Weights of a small transformer language model: local attention windows.
Each number is 128 + 32 x the weight over the matrix's rms, rounded and kept within 0 to 255. Layers, rows and columns count from 0. Numbers have three digits each.

# layer 5 MLP up, 128x96, rms 0.373, rows 121-127, columns 0-95
166130096136135113170119114159114145132120136186074175158160131169146117138089155127127152066132141148127153171152110136137127131189113123102103152141152114137131110076088095122130077123114170145174093126169121119115117148110118141132120149149166135167129104152153100146144108107136108179
096149133179116110139087124152132151128165167180146168129084114204157159156136145103140125135123079153126132122129157148127145142125092127107152148136162155144077181095239126152121151105134121120104126202083125095156127131117164113111110186179198196110094131044155052128132104121152102136
167132089138155146191098149145117158153184129117124145082160142141174095084134152136080108112189157141166100093132143093114102124123097144112129176126134139115120159140142159137108126100088122116128187115107091141137123136183137185127095124081169159156132109126091115137146111131111082117
112153140099155182094103158154097112136116113117246152193138082132144066141149143093130126135125136116142142158116140159093113159079047129138157139127118119129086115137120153110163132105057166115113180179177126155124203149119169096073154116098173056146163163154142168126152114088159126073
121139156157186103162106200105121147124147142171096120108167192155113138104055100108126186124125207128131027186118101177118184170130110143092128083092192150112102133113088093086091113092129196118194109146084117110134149074119101112151145110098071135097137136103187073135140132151156059110
171080185174078092129129082129064076108108176110089174133112190098159149143178109175160079100151120126177156108116084163135112124095172167086094143148141114180094140133118129146108108117090079100083084135107089099141134225129093125204085091128109092163182131163113099077103149182080089151
088097151153164152105129137140142139114118084056157146148120146114089150106065167177122125153177099149127102205146109129153125150144078140104088072082125095111138127186090136140091109181130088116104171167150042118103117099064139129157091113121071134081132092152129105129134085125118101113
# layer 5 MLP down (transposed), 128x96, rms 0.257, rows 121-127, columns 0-95
128124138140118168107104140177176120096183131191095107145146144127167074120150156087193109089129145118136121066168117139091100159165130154165102165113093113131125084112141115131135164125159138143164063131085126189152085124151193160145136175143133131162130092137083101100109108097127164127
121121152107069089092126131202146101108134200166142162156115077168144128142139175119108160186106052170100075153136125117115156149171104176123181087094161149132158166170068134118119089113118112153093096083169155064141071089145122102137130100081155156095110115112107134132143104105162160136
169103104162119131124130149153086130162104157085105118087110133161244129120140123161094182069128149095156141160105120158070121112095119108123114138095163129090219189141135129141081143083106129104121159178132169129132146101143156115148123095071128130147155111079090079109069096106113094148
158107117133128151090157203119086108144101127145096081128154124109125109049141183139138099113123128078082159092116126091076105112062098120136135115079097109151114122169081124098105112073127086084147142173177087124173129094113124134168104185120163141139115113096092140163113155102135122147
043126129149134138076078112149090148105149118086132168173131161064076128107134115134096120135095137105138162201086137157072134154177162111154139061106177094079083167172134085105129155200113126157117112170132102194179202129162114188141113117170063105144127137119122018110205082169157112162
080204151151092122098113145141080109103059082181109116106104123158129162124151134185141116112146149120093170119133145096131127098144163111092065131148094122147155146124139136118184123104115145123169098163143155153152113064102134145134160161126231137091162146086167115132171140160179154132
092148182149062135162120190147150139124127174162147181126106067096116114107109128118127088178143195166117071138084098170119216109133109180141172147184137137137137155155119151108088104174173080113141188105178174109088120128092132153135137145150125101113106143094143176086102095123118082136
# layer 5 MLP gate, 128x96, rms 0.35, rows 122-127, columns 0-95
149106134163079129194142155080166137145099148194074125152114140090111114049158134129163107150113044154111150051133166073079127123160080165172096127205148139114183119143154121115140144105110099113145097147127127133208073102142144126053146118133194158173109119110124143093118172124111154136
165112132082176122158172108068124126126107128097149181125147145101168136119120117128118089131127133138178114108111110104110117102130119150127222128112136156167201105162149121179092082103116117096097181136142120131137107105207153150119129077139118140125164121135068111113104065077092088077
138129154039213108162105107148182112141076104047050074023100137105172121086117181107135106132148114096151127104146099149142119053155152159132102108131077075134200080065184125130115135137157130138115151139077107133122065136097145145143171104132178126062113106054135111131075169138155123149
107156058150101104103149135135126095133112182140107158161156078156127107174087161129196134046157112095101109124128067185119152094132086104122121110181108135117098105103098093087135123138173113091123137154135136141119109166114142148112164075166145162179138095104132090139131050106099088088
123131090166109105125102137092140124146131127151072118095098184155136202096108095124168140140111157136126187139139124098127125105167103114109148150215050132170148105077078103179127117124106163139094131146170193122155084101126102158189135154167102163110071133112083118087168106116177110159
090077200150135124118104140134120168110059098108144155118149144115098128072135141112142130097135129094112051214097131191087146127154121136099140151141093077106124166139022137150064131181105116111123222097107114171151115127109124133191138131110086146085108135102150144101132159092154042099